{"n_layer": 19, "n_head": 16, "n_kv_head": 16, "head_dim": 32, "rope_fraction": 0.5, "attn_scale": 0.177, "bias": "all", "parallel_block": false, "init": "trunc", "lr_mult_down": 3.0, "lr_head": 0.0105, "grad_clip": 0.5, "batch_tokens": [65536, 131072, 196608], "seq_len": 512}
Each number is 128 + 24 x the weight over its row's rms, rounded and kept within 0 to 255. Layers, rows and columns count from 0. Numbers have three digits each. The size before them is the row's rms in percent of the matrix's.

# down: layer 14 MLP down (transposed), 1024x256, rms 0.163, rows 992-1011, columns 128-191
# up: layer 14 MLP up, 1024x256, rms 0.0996, rows 993-1012, columns 128-191
down992 095:124142132126157111155162121141135130132100150143086133074083138141139133129160154146128143143121093141109117146175106134166152130109071130112082135106114131126147119129147136126143049132113120
up993 098:123137106144121104125175106109135142177096139157130111135131175133139136127124171157139088087088097135130109132112154089149153090124120100123111135155126126105163177136138123099097143127121119
down993 104:136112144108118160092100106124126109115137133108077132131126109155137158164138102120148149177116097105079093111126112159116155086088057170110164130150103176092135130127118170130100184134115096
up994 098:095135110097136120202133109116134165146144142152133128121139174157131116153135143096119186091125112108104101096165112091140144123133067121196191143130122138147137135136125150138151147079106119
down994 101:162114118188141120131107125123107119119094135137099174123090115130148102114141146108132122083175143111169142178159109109096181135179129142091124154202105137153145134132149100129128134099106109
up995 092:131097125135115099156141129141141166148124107130116124096121129108158104140129125116127105138136171118136107168097149129134130122167110145127149108106158114150076107186124123112115119150128088
down995 097:110153118083141156158100097168125135153084135146159115133148161111147122141146095140129114161136111112113129097110152131106144144118141146135110120136088131125141171152126144119145134110113143
up996 094:105095124160140141100108143151143098134124125079118105141085114114127144153122114141073154160126110142121127135151086119138115127153114161135123105158125127158095097093157152110142128148122119
down996 093:146145103088130112142108114117089130146125128146189129150128148129097121100152117124174093100139146121124152141125146068171145124130136073101173096059141149108124155170083119126094163109114136
up997 099:144120106063094113176077124119108110138137162122141104125113095100118126110153122150135067108122114090134117144137132086108161095149146135148128137171149167142119111147119163099143126145129140
down997 102:133111115100124116124147072094148100118149116139110127119138141138145106142134132128117123141138146120112127100130133127100121089123151139122143154126154111161135147141109164151136111092104112
up998 100:125112125122136168105172122135156109118116079141114105138101140135156140144133141136108154131131123140136157148121143147114108098099170091084149105121134096133072123121164108119138097157123127
down998 103:152105109147132112097134130116114158138138128115115159142089090091127089152134155126150090138103100092113112120108104096151121151165112120158176142126079176122128117145131143153127127139143143
up999 101:112126139105158157145099091110113162130102115098090109116156111103122164146144079140135115119125120082203155166105128135141138133113144166209146109093154137099114129167148110136094130118065150
down999 096:138129145110122145071134131106130140120107122186121095159146114089156123119120139123139146144118143100117112141151130127105138119109113109146163168128106087155134140081128152144123120139133170
up1000 099:133134110117155145129116116117087141088133109154147106130145101115177154164122140129139144107135088113079105154141134127133155098140160114139130100135121159119139117117088136110123147129117121
down1000 097:124137123118106089086132124118103126143140102181091125143125098146113147130144126126093126109164084141114138108133139146130056108121177166087159121158156120123139078124123159119145130152159112
up1001 100:121144140144160168176097100135148156112137100095142122110142136126092138116150132093099137173104181131157113166175114155131136111095178111110135120141111110125154137112127098134162108147176085
down1001 097:111115112169100124127129140148114148138102101146098174146101119155132144097124165141083114145118136135128135113107109116127113120128176121153142073137074140085150099109106145161134133117108115
up1002 105:118091094125141107129135138139140115123120122136139131179125133144157139141106123119096148192091142110167126091150152114122094136114130131111117133151110122103165160104163141075094130133124159
down1002 103:107136136144116165105158112086103142128140116168113163101126127150068086111116103120130126151136114182077115154172078111083150161104099137184201109127114117126145125142103133167116117125161105
up1003 103:161136144151148105138157135166139099169115157152113125187126107139127128130112092111132108138119161151169105138104135103133133089125150152119141136140143097098156149141109103142121145132132134
down1003 112:181163078153096107125132130088121150127138137113138116127159133152143135161140134121141096165099126122110126130130140163075084123088123143096136085131132125108144151145116124147135142142121130
up1004 104:119102092148113154127102146160191120162140116093074122127132106156139131103181137156150128100177121152128093144128084119138108142145149129142113127141115102112143161090117163198133149156131130
down1004 112:153128139135133135088132106125127087122102177156118159118122126130123087146096141154129133132084105106157150138094088084103130144109111091143133150167097110151167124138111153127127145111111118
up1005 097:175107096112114163105155121119140159099148097129132110161113163083124096150138094137067176152148115130113154135118132148166121103132120121162096140146132137140132098105105151096117128144132167
down1005 096:128154121154095154128144124121160150122109141120158126115123102116142151118142153096124126140113116143133100167144130123116110146152079134124125124136155128147128121121097077132087110114141106
up1006 105:110108111071116148095144148152119143135128133105114127103088119105116171102166131131118148135107128116140151125110149128085134114130124152154116165115121100145170157168144132140123131146121113
down1006 103:126159114125124145135163114186115145130090106136137096119117114098144107126090079139121087117134153160102145130086108132121168093139118143112116095137068136118147145133110151137110134159147105
up1007 096:146148140145122100141184150143140128081116181131139141108161136131116131120159114124143159109144153129096181149108106148086142140130109114105114111136120152098144099138114136161139105106147122
down1007 097:145139157128125084118134122057066160097141130109131139144140119148116106091115135140098120097094105122146082159102118139111107118155148109125161175143156136123086181125145096148125089115107147
up1008 099:104129138141103150146086119133137106126150141152147090108143084120118134166084083112127145131132135137130100145137157116128141104151101169095151127135156145098136105108123121146130109114123123
down1008 095:123129085119149134107142085168164139137150140150165133118141158154144151126099127103118095098089127126144166171109093119092110133103108134140115104129165171118135097135143166128126176091127133
up1009 105:125098121146156136105080094109113143083107138091136159152141141172138148140156114096151081122113074084129114105120102141147150121143131139110141109126138157133095129133139150160115140100144116
down1009 098:128151129138155103123127150126123147130118185102159123120121113148144161152115122139138125127135097143151151144112139131130104117143150143133158118134151110140151116152122189120117164129152133
up1010 106:127116104114116160099140099133117142162136146148103067144158177159123116184149101080135138128107114105147090150122113099131158120117130151131142126109099125137141086127122112120187144124099126
down1010 109:135136116164112127104153140133151132104150134133180166123120140141108099124096131157151130094112112152098182110154130140155145170124149112128149123108100141120143102148117111112113096126141131
up1011 100:090104110125088093129105139108156117114125110143104137119136138099094172126128137101147082092132065154094123157156123153131130090137098109126155073143097148130164121111151104126125100134138150
down1011 099:153110109165122134090098183162130111093116127178123150157092092141088113113113109133132161087148114156112142109127097087103150151088119134067111122091144107147141106147101144149145130128088103
up1012 098:097104115168107131109098108143128098144146146150167131153099124129115131104130101091129133116183142147146119167123135141170160159096090131120117104128130127115093171150147125113089121152124107